Weights of a small transformer language model: 2 heads of 32.
Each number is 50 + 15 x the weight over its row's rms, rounded and kept within 0 to 99. Layers, rows and columns count from 0. The size before them is the row's rms in percent of the matrix's.

# up: layer 7 MLP up, 640x160, rms 0.0893, rows 373-454, columns 120-159
# down: layer 7 MLP down (transposed), 640x160, rms 0.0753, rows 373-453, columns 120-159
up373 098:59 47 28 54 49 73 58 39 39 51 65 39 20 40 70 57 52 54 69 63 73 35 38 76 66 56 48 68 44 73 47 40 56 54 48 37 76 47 65 54
down373 116:68 31 40 66 66 26 43 61 56 55 46 75 71 53 40 77 57 51 39 24 43 52 63 28 47 69 52 24 58 42 73 51 51 60 30 80 62 45 47 62
up374 105:40 65 48 55 51 30 42 38 64 57 50 59 45 34 35 25 65 29 53 51 23 45 29 60 47 76 56 43 42 35 62 56 65 50 99 94 39 48 54 37
down374 084:55 57 28 68 76 65 62 43 57 60 63 28 33 37 65 45 45 45 49 38 57 38 55 37 24 49 45 52 40 56 44 46 40 73 45 22 57 42 53 66
up375 097:49 52 48 81 57 27 36 47 45 39 43 71 48 60 61 73 41 29 40 48 40 58 65 44 46 61 63 36 24 51 53 63 48 43 46 62 71 36 49 05
down375 104:33 43 49 82 38 37 66 35 57 58 56 26 42 38 45 42 53 33 74 63 47 57 37 82 36 49 54 47 58 70 41 41 68 77 47 30 31 61 48 72
up376 086:20 60 45 52 44 68 70 56 44 74 31 75 54 28 34 50 45 57 53 37 27 56 51 44 49 23 49 69 48 34 66 23 48 30 58 49 51 36 48 53
down376 081:46 42 37 35 41 50 44 45 48 47 83 47 27 73 60 33 63 49 77 45 33 64 42 54 31 42 36 90 57 37 68 52 61 54 68 67 55 48 62 51
up377 102:53 29 30 75 42 54 59 26 64 74 27 90 46 56 52 74 49 35 55 67 42 58 24 63 49 40 51 30 45 31 52 35 69 28 39 65 74 39 54 40
down377 102:48 68 74 44 50 62 58 54 54 50 59 25 87 22 67 52 43 47 19 50 55 29 57 48 44 49 64 41 57 39 59 51 41 80 80 37 63 63 31 53
up378 110:12 30 53 44 74 73 59 43 51 46 37 36 42 47 57 54 39 45 51 62 35 50 39 29 56 40 53 37 47 61 14 75 64 36 54 71 56 36 46 66
down378 106:49 41 74 55 44 45 48 66 36 41 44 57 57 69 56 62 51 57 63 19 70 55 19 36 48 35 87 22 54 38 37 72 39 34 55 80 64 66 58 49
up379 081:43 64 49 54 49 40 65 42 38 71 39 57 38 33 16 37 55 50 56 51 20 62 44 63 52 22 34 63 50 51 52 27 52 35 33 91 41 40 48 61
down379 069:64 30 37 26 64 45 29 72 64 39 51 43 54 68 46 51 54 66 15 57 63 47 57 29 26 44 57 66 35 45 42 57 54 78 38 29 88 41 35 85
up380 081:52 49 65 49 66 71 52 53 80 50 57 48 06 58 48 52 26 66 54 48 88 30 30 25 47 56 45 55 41 34 25 55 58 47 57 43 48 43 93 49
down380 079:57 45 43 50 44 46 21 24 41 41 57 48 62 44 62 68 46 30 60 78 61 54 83 26 42 54 59 47 40 53 49 61 33 33 72 71 66 42 26 30
up381 113:51 56 34 46 39 46 56 17 32 68 71 62 69 50 47 55 42 27 66 49 22 37 36 39 47 26 37 42 58 68 24 42 47 39 56 44 65 41 74 45
down381 115:37 53 29 47 53 56 74 53 40 50 56 65 58 61 44 45 51 24 21 44 32 43 72 58 58 32 51 68 98 42 62 26 44 38 28 27 36 69 59 25
up382 105:42 40 56 58 67 20 48 20 74 58 59 35 59 29 58 36 42 35 52 38 27 44 75 20 60 66 46 46 49 73 46 87 48 31 52 39 51 46 58 55
down382 086:16 06 71 43 43 27 74 66 62 48 26 52 50 58 39 15 48 72 57 64 33 47 49 55 46 76 49 31 72 73 31 61 49 35 61 57 38 63 62 36
up383 088:35 58 59 43 39 33 47 72 82 64 19 68 44 28 26 29 66 46 48 45 62 54 31 67 44 12 50 49 48 38 50 78 78 42 60 60 54 51 43 57
down383 087:68 31 28 51 56 63 68 38 41 45 87 42 60 60 61 55 59 13 82 54 51 55 43 68 53 65 60 36 38 55 50 49 36 56 51 57 38 58 59 63
up384 114:53 50 67 84 38 38 45 34 51 45 17 81 46 27 40 65 32 75 72 65 54 51 46 45 52 63 53 36 39 48 47 75 53 23 55 88 43 35 44 47
down384 127:49 48 57 50 22 61 52 71 41 39 64 41 39 42 52 79 16 35 54 64 55 58 54 38 56 68 38 61 46 36 58 43 62 47 53 59 18 66 00 57
up385 089:63 69 40 91 62 64 50 44 46 35 32 45 45 39 28 60 43 52 31 54 51 55 83 54 52 32 68 71 37 87 26 87 72 65 53 68 34 36 56 56
down385 103:74 25 67 43 49 61 78 46 45 82 65 34 44 46 26 45 46 22 42 19 43 65 52 51 57 77 45 65 52 34 65 45 51 61 63 46 59 50 64 51
up386 114:60 62 69 52 50 64 45 55 53 48 27 77 44 25 47 45 32 36 69 44 92 44 71 23 42 47 43 54 44 49 40 32 47 60 68 42 57 50 58 82
down386 123:30 35 41 62 50 60 49 60 33 67 70 36 49 45 57 36 66 72 71 58 26 67 61 42 44 66 50 70 44 58 53 46 40 48 37 61 38 59 43 28
up387 109:45 78 65 64 37 54 38 56 62 43 53 54 64 34 44 36 37 56 55 61 69 36 33 53 54 60 74 36 38 40 61 78 63 36 41 56 86 41 64 43
down387 089:58 36 52 49 50 62 26 29 46 62 69 41 65 47 61 37 60 67 52 50 28 47 41 86 47 34 45 68 51 46 76 39 56 54 66 32 36 58 57 31
up388 098:21 33 74 67 84 57 55 44 75 58 58 58 43 48 35 39 35 53 54 42 64 45 55 34 50 31 58 74 50 41 48 60 41 42 42 38 48 61 65 27
down388 098:58 42 77 81 49 30 53 32 11 34 40 58 26 57 60 81 72 75 33 53 38 47 50 42 48 69 63 36 29 41 37 55 62 57 45 23 56 47 52 58
up389 117:53 61 34 25 27 62 39 52 50 49 53 88 29 40 44 56 50 48 56 66 52 53 49 79 62 33 49 71 59 48 62 45 54 66 45 50 50 54 64 43
down389 117:45 32 50 34 64 52 89 34 37 36 36 42 46 67 48 27 48 43 27 59 52 64 65 71 47 39 75 57 58 47 57 42 58 49 37 46 46 67 99 36
up390 091:58 66 57 66 70 78 26 41 34 53 23 66 62 49 46 56 42 33 56 39 57 46 64 41 38 49 46 44 46 56 20 32 47 18 62 62 49 25 51 38
down390 076:69 35 58 40 57 65 55 51 51 39 47 64 50 47 54 29 57 66 39 49 44 43 49 63 39 55 47 49 00 57 52 56 28 63 55 42 62 52 48 85
up391 112:47 38 70 54 43 52 64 37 41 10 56 54 34 46 35 31 63 50 69 56 49 28 34 32 54 57 60 18 63 61 53 44 36 64 40 51 43 55 84 56
down391 122:47 29 82 49 75 81 41 38 57 69 52 31 55 20 58 53 42 83 53 51 64 74 98 56 47 45 43 67 49 57 52 38 42 56 56 20 39 45 47 40
up392 105:10 47 32 48 36 48 45 53 34 74 26 66 59 32 44 66 34 65 60 74 48 69 60 68 53 65 66 24 32 48 55 66 71 44 65 58 88 22 62 45
down392 108:62 30 28 30 30 31 60 43 71 47 49 47 33 67 47 48 40 53 45 30 56 46 18 69 56 54 57 55 32 65 49 58 38 36 51 53 26 60 38 84
up393 090:55 49 44 42 62 23 33 35 53 46 66 28 38 60 52 64 43 61 58 39 55 52 51 42 50 42 55 64 64 33 46 77 50 76 42 44 48 51 56 40
down393 073:49 66 38 45 60 51 33 78 69 49 39 34 54 51 57 64 72 50 45 44 42 31 55 51 31 44 29 61 43 61 39 50 60 16 59 68 27 29 33 43
up394 106:34 76 52 61 60 45 55 30 58 53 37 42 69 47 19 24 60 39 55 47 41 66 66 19 38 66 55 30 47 72 41 61 52 31 55 57 52 51 53 48
down394 103:35 26 62 26 21 28 61 44 40 65 44 54 41 35 44 40 37 40 64 70 36 43 47 45 66 35 85 60 80 54 44 39 48 02 64 59 71 56 76 37
up395 121:27 35 81 68 39 41 37 59 61 67 55 64 61 60 47 98 42 74 69 60 50 53 57 42 45 33 33 54 36 43 48 59 62 40 47 47 44 44 58 27
down395 119:64 64 62 73 27 28 50 15 54 41 68 64 52 42 57 52 60 29 87 46 62 63 53 54 41 45 57 37 76 23 35 47 43 72 56 50 38 56 18 50
up396 079:43 64 34 71 60 54 77 45 57 44 49 56 40 32 26 46 26 31 31 57 50 60 43 31 44 48 64 57 63 60 16 75 75 50 19 55 48 48 54 47
down396 081:60 56 25 60 34 58 60 65 58 52 85 50 32 43 25 24 33 48 62 35 55 63 41 49 05 53 44 59 09 66 19 57 64 75 48 63 64 47 35 54
up397 085:55 56 47 41 25 47 64 51 79 57 43 38 53 39 45 49 47 56 46 55 77 31 52 37 52 47 35 04 51 46 45 40 35 64 78 54 69 11 66 22
down397 069:50 27 45 47 44 71 26 75 42 64 70 34 66 42 63 48 61 57 45 45 72 37 43 60 69 35 65 86 31 45 51 46 34 37 39 40 63 52 35 71
up398 122:53 43 77 57 65 37 33 41 58 51 00 71 19 68 54 69 53 67 63 57 66 11 47 51 69 48 42 56 37 54 63 27 52 44 56 44 61 52 56 32
down398 122:25 25 24 33 24 57 45 48 37 39 60 87 37 36 41 44 51 12 77 72 33 76 58 49 53 21 41 50 40 39 53 59 42 60 47 41 69 74 55 82
up399 091:39 67 89 44 41 30 52 40 34 64 47 28 52 13 30 37 49 46 60 44 51 51 60 37 60 63 72 42 36 33 69 62 49 53 36 56 33 56 57 60
down399 067:40 46 47 64 56 41 58 60 50 59 64 44 40 46 29 40 50 70 40 63 43 56 57 46 40 53 79 69 55 40 78 54 60 52 44 78 47 44 30 83
up400 087:55 71 72 71 55 59 53 45 52 62 30 61 41 42 59 60 30 30 38 56 45 77 53 46 52 64 34 64 37 49 67 48 59 07 42 61 44 30 49 42
down400 085:49 46 49 58 48 68 47 67 55 62 70 60 53 70 46 26 57 79 41 40 56 24 41 49 31 64 42 44 61 23 30 33 34 59 40 36 62 62 75 41
up401 114:68 35 61 48 33 35 46 46 22 52 53 55 31 24 55 65 55 48 69 76 82 74 78 54 52 57 70 59 40 47 58 16 69 70 53 79 60 41 63 57
down401 118:60 75 32 54 35 26 38 83 25 50 55 40 28 34 61 63 25 65 81 73 46 44 59 27 59 62 55 50 25 45 28 89 67 66 65 43 56 67 45 44
up402 119:60 48 31 81 46 17 73 40 60 41 32 59 61 54 46 56 45 49 56 61 53 33 45 46 49 60 57 23 50 61 30 46 70 24 44 43 70 51 58 53
down402 128:55 39 47 96 67 50 56 54 62 27 74 58 46 44 53 50 58 58 46 52 37 41 73 20 58 82 51 50 56 65 32 36 41 59 40 53 50 48 43 53
up403 097:43 47 58 29 76 58 44 30 39 44 34 48 49 58 48 49 64 63 58 40 69 33 49 37 63 83 71 55 56 88 51 19 48 32 36 51 57 19 57 34
down403 095:49 30 72 52 40 53 67 37 59 49 45 59 46 72 62 33 47 41 42 59 39 74 65 58 31 22 39 56 52 28 69 36 44 41 72 37 46 65 63 76
up404 067:68 49 43 56 18 23 38 46 59 41 61 31 49 29 35 60 44 44 37 59 82 44 68 19 70 73 60 33 47 58 45 35 54 37 49 60 56 37 43 43
down404 062:45 37 30 47 57 70 53 64 59 50 47 39 44 61 52 32 60 42 19 51 50 42 53 32 14 66 20 72 29 47 35 39 42 57 54 45 64 47 26 82
up405 073:35 64 40 42 37 38 55 42 46 44 37 75 49 00 42 60 45 49 49 51 64 69 67 10 47 20 74 69 43 67 36 39 47 65 43 76 66 46 48 47
down405 072:65 38 48 30 50 47 48 75 61 60 58 49 56 73 32 58 59 55 56 36 62 60 39 52 29 56 37 74 44 37 63 46 54 78 45 48 51 50 41 80
up406 112:13 24 71 78 50 49 55 53 46 62 59 57 54 51 44 51 27 85 82 61 32 22 38 33 42 34 42 41 42 69 28 75 40 36 46 38 48 53 66 33
down406 117:78 44 70 23 71 64 61 27 51 48 55 29 60 35 44 98 61 76 54 46 81 64 42 59 34 41 60 49 77 21 66 46 29 29 63 45 58 76 48 59
up407 117:65 63 26 63 54 38 47 50 47 63 44 23 59 68 13 59 42 55 47 65 43 59 40 64 21 52 64 35 52 47 46 53 41 41 34 69 63 43 49 64
down407 113:52 35 75 24 41 57 48 55 57 30 45 57 52 38 69 32 52 36 68 27 37 39 74 53 51 41 28 61 58 43 52 77 66 72 68 15 52 54 80 34
up408 105:56 77 28 51 55 45 31 55 34 49 46 62 71 48 25 40 65 55 54 30 73 64 53 17 54 50 68 51 52 49 42 47 52 29 55 56 85 28 67 49
down408 106:44 16 63 77 57 37 29 43 32 32 56 46 31 73 68 36 45 74 60 58 15 45 77 62 52 28 36 36 50 62 57 51 41 61 34 34 32 36 60 64
up409 100:42 38 79 72 90 55 29 46 74 47 67 49 37 62 62 48 32 46 44 31 42 36 28 39 47 39 36 58 60 48 48 49 88 47 53 67 56 75 48 35
down409 092:55 53 24 64 25 76 58 51 48 50 41 46 36 75 41 79 60 13 33 68 32 39 81 52 43 45 51 23 84 66 60 55 24 73 40 34 40 36 62 33
up410 076:31 39 38 23 37 68 45 56 54 99 59 45 41 69 22 64 72 45 46 55 74 61 52 51 30 74 32 60 26 29 48 31 53 37 52 49 98 16 72 42
down410 066:61 35 51 60 42 50 33 33 28 52 65 48 41 62 77 34 65 60 63 32 47 41 26 65 22 60 52 67 66 47 35 62 42 57 61 65 44 65 10 59
up411 111:46 44 52 70 31 62 46 54 58 62 64 39 43 25 47 55 50 57 63 55 64 46 39 53 62 49 25 41 38 40 23 45 51 59 24 22 59 58 66 67
down411 117:48 17 47 40 49 67 42 56 35 73 44 51 39 57 45 60 55 51 36 39 28 32 52 48 20 40 33 88 72 48 66 44 77 26 56 35 23 59 76 39
up412 108:14 35 59 64 56 32 54 37 40 52 52 61 51 62 35 86 58 55 58 76 36 70 27 36 68 55 70 56 60 37 39 42 47 40 21 53 67 65 53 59
down412 108:78 60 41 75 50 65 43 32 74 38 48 50 51 75 43 32 48 30 61 61 89 64 44 54 66 45 57 38 44 45 52 44 40 61 74 59 48 22 61 51
up413 117:74 62 40 51 37 47 26 56 59 72 27 34 46 43 30 50 54 45 51 48 77 49 27 68 40 47 52 51 47 40 46 30 54 20 84 65 58 35 46 54
down413 116:55 33 69 63 33 61 54 70 56 24 59 67 35 55 54 52 30 54 63 43 57 60 49 25 61 38 37 50 70 44 47 45 52 68 24 33 53 55 68 73
up414 113:27 70 72 42 38 53 66 08 58 65 57 99 55 26 50 56 18 56 54 63 53 59 65 39 48 39 62 59 41 43 68 59 57 45 45 45 67 58 57 66
down414 123:52 39 65 36 51 61 67 54 70 50 53 80 61 58 66 61 58 67 78 74 40 47 45 36 46 43 42 45 35 46 47 79 43 55 43 42 61 58 27 35
up415 090:52 42 22 44 50 48 59 50 58 64 53 56 52 57 39 69 39 58 56 68 70 41 68 50 34 38 33 50 30 61 32 46 45 51 69 28 59 51 66 52
down415 068:59 38 80 56 53 60 40 73 60 65 58 45 47 42 67 45 44 45 50 30 59 39 42 51 47 50 34 52 73 64 60 29 40 30 40 40 28 50 00 31
up416 105:28 58 55 48 34 55 30 51 57 66 61 52 51 27 46 46 46 49 62 63 59 38 66 37 61 44 57 50 49 69 35 46 36 45 76 40 52 26 82 31
down416 099:62 43 75 79 58 45 54 76 46 33 55 67 50 58 65 47 61 65 57 71 31 31 39 86 70 69 55 41 47 44 44 34 59 49 68 46 73 26 39 39
up417 086:48 59 23 46 26 51 35 31 65 64 67 32 41 37 35 29 27 40 65 36 32 67 27 41 38 65 56 54 47 54 54 63 60 24 66 45 77 60 47 45
down417 072:80 58 55 18 50 38 37 70 62 49 60 61 31 33 36 61 38 55 46 62 38 49 61 35 49 48 75 76 56 42 44 42 23 67 54 48 44 54 26 40
up418 070:21 38 63 49 50 66 42 28 57 81 47 62 27 51 57 31 52 62 49 67 60 45 14 58 41 65 49 50 45 65 48 47 65 30 58 76 32 31 39 21
down418 077:67 36 67 17 45 37 59 55 55 33 72 31 62 69 47 40 69 63 00 59 38 70 75 39 34 62 58 84 34 42 66 57 65 41 64 48 37 57 23 79
up419 094:21 59 52 48 82 30 39 29 44 61 42 69 41 39 43 40 54 52 54 51 47 73 31 46 57 76 22 59 46 38 76 32 55 49 30 70 46 44 45 64
down419 106:60 64 52 01 43 44 43 52 50 44 64 64 36 67 65 37 57 34 97 53 39 57 36 29 52 17 41 74 44 55 65 70 44 42 64 58 54 63 56 46
up420 081:41 59 36 44 73 64 44 30 61 79 64 45 39 43 61 55 24 55 45 69 65 43 24 56 37 61 31 71 42 60 46 39 51 53 35 65 60 50 48 65
down420 072:55 48 65 32 33 39 57 75 36 28 49 31 45 57 14 48 54 45 48 30 40 42 49 10 41 54 67 45 39 53 53 73 50 60 64 59 07 77 33 57
up421 106:63 50 74 53 47 57 40 31 99 63 45 53 42 31 39 46 45 58 86 57 59 45 47 42 65 34 20 48 60 56 57 50 58 35 44 35 40 70 60 23
down421 114:47 31 45 19 46 27 50 55 29 69 65 49 50 38 61 60 32 42 52 49 57 64 51 41 44 40 61 34 62 56 65 53 57 54 41 60 55 59 94 41
up422 111:40 49 35 53 63 49 62 44 52 64 55 65 47 39 52 46 53 45 52 48 91 73 54 34 55 74 65 42 47 28 32 45 58 18 41 60 66 27 59 16
down422 115:78 56 29 62 38 59 49 54 58 39 43 50 24 58 99 60 74 33 66 55 54 80 79 34 64 51 64 53 38 63 49 51 48 39 37 42 38 48 78 58
up423 093:44 43 55 36 44 45 69 52 52 99 43 53 63 48 27 31 70 45 50 55 57 45 49 60 41 80 45 36 46 69 58 29 30 16 52 68 58 46 64 44
down423 086:49 36 19 54 79 71 28 79 71 69 59 77 30 57 22 53 56 61 28 45 71 58 41 54 63 53 31 62 56 62 53 44 42 39 61 47 66 39 18 71
up424 094:65 86 42 54 41 29 46 33 48 31 53 73 72 16 63 25 55 70 64 44 47 04 58 44 55 46 61 53 42 82 38 52 58 25 38 54 52 45 54 57
down424 069:56 58 47 15 46 27 11 59 29 46 15 61 53 46 42 30 50 69 56 39 61 19 44 24 37 38 79 26 28 54 67 38 34 48 55 51 58 35 71 64
up425 105:40 29 72 39 49 42 56 45 71 69 24 46 41 42 33 66 61 54 73 49 56 41 32 82 52 67 52 28 26 25 55 69 70 41 36 45 59 30 54 49
down425 112:38 63 55 75 40 62 31 45 37 43 49 27 54 44 41 32 67 30 73 28 32 57 53 39 41 56 71 55 52 70 52 66 42 54 61 54 26 49 62 39
up426 098:38 80 66 36 46 42 47 49 50 46 63 60 72 31 44 36 37 50 81 67 37 62 50 37 65 66 78 53 28 53 48 26 48 40 57 59 56 30 57 49
down426 099:32 65 61 68 55 19 25 43 53 21 65 43 43 57 50 77 64 50 39 37 85 53 38 50 46 41 34 50 50 30 56 80 45 66 54 53 49 47 42 38
up427 108:52 93 34 38 31 72 49 45 49 77 47 64 22 51 20 34 72 65 70 45 36 57 44 68 52 66 86 49 38 35 32 66 74 31 59 50 57 47 46 35
down427 107:52 76 50 59 45 53 30 65 23 44 69 55 14 53 52 59 37 44 44 40 57 63 63 47 53 42 69 64 44 47 28 44 54 71 75 50 55 73 40 61
up428 106:45 43 23 73 30 14 66 22 49 67 62 49 66 63 39 41 58 38 68 54 15 56 27 34 48 27 47 19 55 49 42 59 44 33 45 78 40 56 54 69
down428 111:73 54 53 26 72 76 52 36 41 43 49 40 56 69 48 31 27 44 50 60 44 13 44 64 40 61 62 59 22 38 22 63 44 55 27 56 89 39 69 35
up429 104:49 59 45 36 42 24 50 23 20 67 29 58 49 38 68 38 43 33 83 53 39 63 31 43 56 60 58 41 49 38 37 44 70 34 42 44 85 29 61 55
down429 107:50 40 29 25 43 42 48 54 72 45 65 35 63 60 31 42 60 63 63 21 42 46 31 50 46 59 48 49 41 24 45 59 40 63 39 51 36 71 80 50
up430 112:44 48 66 57 65 41 63 39 63 62 41 62 45 66 28 70 38 40 55 69 47 29 65 50 48 07 50 57 38 51 47 64 55 53 75 48 77 36 70 41
down430 116:46 52 47 45 50 47 30 44 37 65 44 23 67 70 45 50 44 57 71 35 58 42 64 55 78 60 61 31 49 57 48 65 32 58 68 49 29 28 71 43
up431 098:65 66 27 64 27 56 72 60 33 33 42 98 42 49 57 30 69 44 50 40 51 28 75 49 63 41 83 21 46 59 54 45 44 44 46 51 46 41 65 47
down431 108:44 26 46 31 70 47 21 74 55 49 45 55 45 43 53 47 30 31 20 60 55 66 34 41 61 51 18 46 51 51 88 55 29 41 66 87 41 53 60 60
up432 097:58 67 49 45 63 48 33 27 65 66 72 57 70 63 50 31 30 56 80 49 60 64 55 61 56 47 48 53 59 45 63 35 38 12 86 66 57 55 46 45
down432 101:37 53 39 57 67 55 67 60 57 45 55 74 46 64 43 40 39 48 51 45 55 52 48 54 35 10 57 52 42 64 70 39 43 79 61 30 37 32 69 36
up433 110:45 31 36 54 59 44 48 48 40 43 57 76 51 42 38 42 41 38 55 44 51 23 49 57 47 45 39 54 27 65 48 45 44 16 60 42 31 50 63 48
down433 102:59 22 66 49 62 28 36 68 37 19 54 57 30 38 65 62 40 32 18 46 43 33 59 39 52 51 39 51 74 45 74 32 61 42 40 58 23 67 71 63
up434 103:36 65 65 49 46 26 20 23 14 45 38 82 41 38 63 63 42 47 59 58 27 54 78 50 59 60 41 22 38 47 63 60 60 59 40 87 39 50 51 41
down434 112:56 54 35 99 38 18 79 73 41 25 61 29 42 51 48 72 46 37 50 67 49 70 60 34 52 41 42 51 51 41 46 59 49 70 74 49 43 57 53 44
up435 112:53 26 67 58 61 48 75 49 52 43 56 45 13 32 43 44 17 45 54 55 63 28 40 40 51 52 63 32 19 64 60 37 51 33 47 41 38 55 74 58
down435 119:38 52 22 22 73 45 43 62 53 55 54 66 66 38 46 76 32 33 54 20 25 49 63 49 57 57 56 42 68 72 33 48 62 53 60 55 46 50 74 61
up436 095:07 59 90 46 46 62 54 64 49 51 46 65 33 46 44 53 45 69 40 57 64 55 37 23 75 36 58 69 45 30 42 58 50 41 42 34 57 46 69 74
down436 101:62 57 13 46 57 67 52 21 45 72 44 32 54 50 45 34 76 53 75 38 15 31 62 80 61 24 40 50 61 69 32 49 70 64 48 78 34 44 49 30
up437 118:72 25 87 71 58 47 61 50 39 75 32 60 30 55 58 45 21 51 69 39 53 37 41 45 52 61 43 72 14 69 51 49 60 30 59 57 42 31 59 50
down437 120:41 45 56 30 42 66 50 80 54 71 32 47 29 45 39 67 72 40 25 56 65 46 31 68 49 38 58 56 72 69 42 58 47 37 63 17 19 62 73 48
up438 098:44 65 73 42 51 55 26 35 62 38 47 62 64 32 28 63 31 76 65 52 80 48 50 34 91 58 53 38 53 49 70 32 28 53 60 50 51 32 53 42
down438 111:50 43 30 71 55 45 54 64 76 39 72 60 38 32 57 39 27 51 81 29 32 74 38 68 48 58 34 48 68 55 43 72 57 49 59 52 38 73 09 54
up439 091:34 80 55 41 44 72 40 54 56 77 36 62 36 55 33 50 42 81 56 60 39 50 23 52 47 11 33 63 40 38 47 58 60 52 44 30 64 44 65 60
down439 067:52 49 51 58 69 53 35 63 48 51 76 45 63 49 57 34 52 26 29 77 70 73 78 48 52 72 51 80 49 61 39 34 17 49 43 36 47 53 22 25
up440 083:49 30 45 56 73 39 60 38 67 31 49 59 58 55 23 47 79 76 58 38 65 35 35 55 40 25 53 49 38 40 86 66 59 56 28 43 59 43 52 52
down440 084:53 47 53 70 49 46 69 76 50 71 68 26 53 56 40 41 32 46 43 25 57 54 49 22 28 70 47 46 63 73 41 57 44 36 56 75 55 66 14 37
up441 085:56 37 55 58 59 80 62 59 55 37 36 58 10 69 36 43 35 79 36 34 60 48 71 50 32 58 47 42 51 48 22 65 62 54 66 51 51 44 56 34
down441 100:37 37 32 39 46 27 42 01 48 53 52 57 65 26 68 72 57 06 61 70 36 57 47 61 74 25 60 74 67 61 52 61 45 49 70 72 33 52 81 42
up442 107:43 44 56 54 60 56 35 61 41 28 40 51 47 50 61 54 46 65 51 68 69 12 58 50 64 65 76 59 42 61 32 52 46 24 32 51 64 39 54 37
down442 114:48 52 39 41 57 46 58 29 49 52 56 54 69 54 44 69 62 29 66 47 49 67 26 65 45 17 53 55 50 09 74 66 69 53 59 60 38 31 42 54
up443 070:64 62 48 73 17 38 59 32 62 68 37 51 34 64 26 87 34 50 49 52 26 59 43 48 41 41 50 47 22 44 51 42 68 54 44 52 36 56 59 49
down443 056:62 44 50 54 43 54 52 70 38 47 59 24 57 40 61 25 73 45 33 56 64 62 65 55 30 60 47 41 27 58 38 57 45 56 54 62 73 37 00 61
up444 111:50 54 61 83 55 10 45 49 59 49 58 21 52 59 52 64 57 60 59 85 14 63 63 36 55 51 58 44 49 61 55 76 70 39 38 56 64 51 56 28
down444 120:36 44 46 91 42 59 45 85 70 60 49 14 61 56 34 57 57 26 76 99 42 63 64 47 59 61 56 50 40 47 31 44 43 27 49 62 73 58 54 52
up445 107:48 41 69 83 48 62 57 32 50 61 24 70 59 19 55 41 40 34 38 52 53 43 37 74 67 61 48 26 65 57 78 26 53 40 50 66 63 50 53 18
down445 125:43 36 64 49 74 47 43 59 52 38 28 44 57 34 58 55 29 28 00 39 45 53 64 54 88 51 66 54 69 38 52 51 72 47 55 37 61 58 29 47
up446 104:48 70 48 44 63 44 32 55 62 62 51 52 47 29 41 41 41 49 65 57 63 28 68 58 70 59 72 19 62 42 42 55 46 67 58 60 51 47 54 49
down446 107:90 82 75 67 67 40 64 62 74 31 53 47 43 49 63 52 45 58 56 44 74 68 32 30 41 71 44 67 38 43 55 58 71 50 79 58 47 28 63 54
up447 106:50 34 53 44 46 58 36 42 88 70 25 52 61 56 34 65 74 51 66 49 89 43 58 53 63 77 46 37 41 80 49 06 54 45 62 47 45 14 58 35
down447 109:48 57 69 66 76 67 24 67 61 59 39 52 44 44 20 59 45 50 66 31 68 53 56 49 50 58 68 49 42 41 72 86 50 60 56 50 50 57 37 58
up448 089:60 91 67 52 61 57 47 51 47 54 31 59 24 28 51 38 40 39 40 36 57 45 39 54 46 42 30 63 51 39 41 48 53 40 54 29 64 44 77 56
down448 089:44 49 51 42 41 49 47 78 44 42 60 54 66 29 46 53 62 41 89 60 46 73 58 46 30 64 41 56 70 31 48 38 38 63 46 55 45 68 57 36
up449 120:60 58 48 60 42 58 39 58 41 60 57 54 43 82 36 38 55 52 75 62 28 15 58 59 45 41 51 58 45 43 49 66 43 58 52 36 72 39 47 66
down449 122:62 54 62 38 44 37 26 58 57 42 65 23 49 34 57 47 45 80 52 22 50 58 57 42 62 57 49 55 69 45 17 58 60 52 50 83 59 35 59 38
up450 087:56 67 31 57 62 56 48 39 56 57 61 52 43 81 38 36 40 35 46 62 89 21 82 49 44 52 46 54 34 48 40 57 52 55 57 44 27 62 51 32
down450 075:56 66 34 39 46 58 54 76 50 20 52 13 59 68 53 46 50 32 70 66 51 29 68 43 37 49 46 34 28 61 47 55 65 59 20 23 76 48 65 40
up451 106:65 52 44 74 25 12 47 51 66 59 33 54 59 19 44 42 81 14 54 45 54 48 67 41 46 45 46 25 52 62 73 51 64 45 71 68 71 64 49 17
down451 108:47 43 30 63 65 22 48 55 60 53 43 56 44 79 59 77 55 35 64 46 45 33 30 53 77 48 31 63 71 46 69 31 51 33 36 33 45 63 41 74
up452 102:45 64 35 43 55 36 49 46 74 78 65 50 58 59 59 47 45 62 75 79 34 18 62 61 48 63 42 36 43 45 56 70 43 52 38 36 47 46 53 42
down452 082:53 49 61 42 74 55 54 69 55 43 48 41 73 45 28 37 54 82 56 58 52 38 41 59 49 58 52 80 38 50 28 58 52 52 48 41 59 11 47 54
up453 116:36 59 42 52 55 55 52 60 35 54 66 73 60 77 29 49 50 96 56 61 26 04 60 64 52 37 66 45 55 61 64 55 29 41 38 39 57 56 42 46
down453 109:55 34 65 49 75 46 26 52 58 41 42 33 35 33 57 46 39 70 65 25 70 60 49 42 39 28 33 66 45 74 28 50 56 73 44 48 48 47 88 28
up454 111:42 70 39 74 27 43 46 10 72 50 61 59 10 66 56 43 42 18 59 57 54 58 47 43 40 55 52 36 49 45 62 52 68 62 61 55 36 40 69 50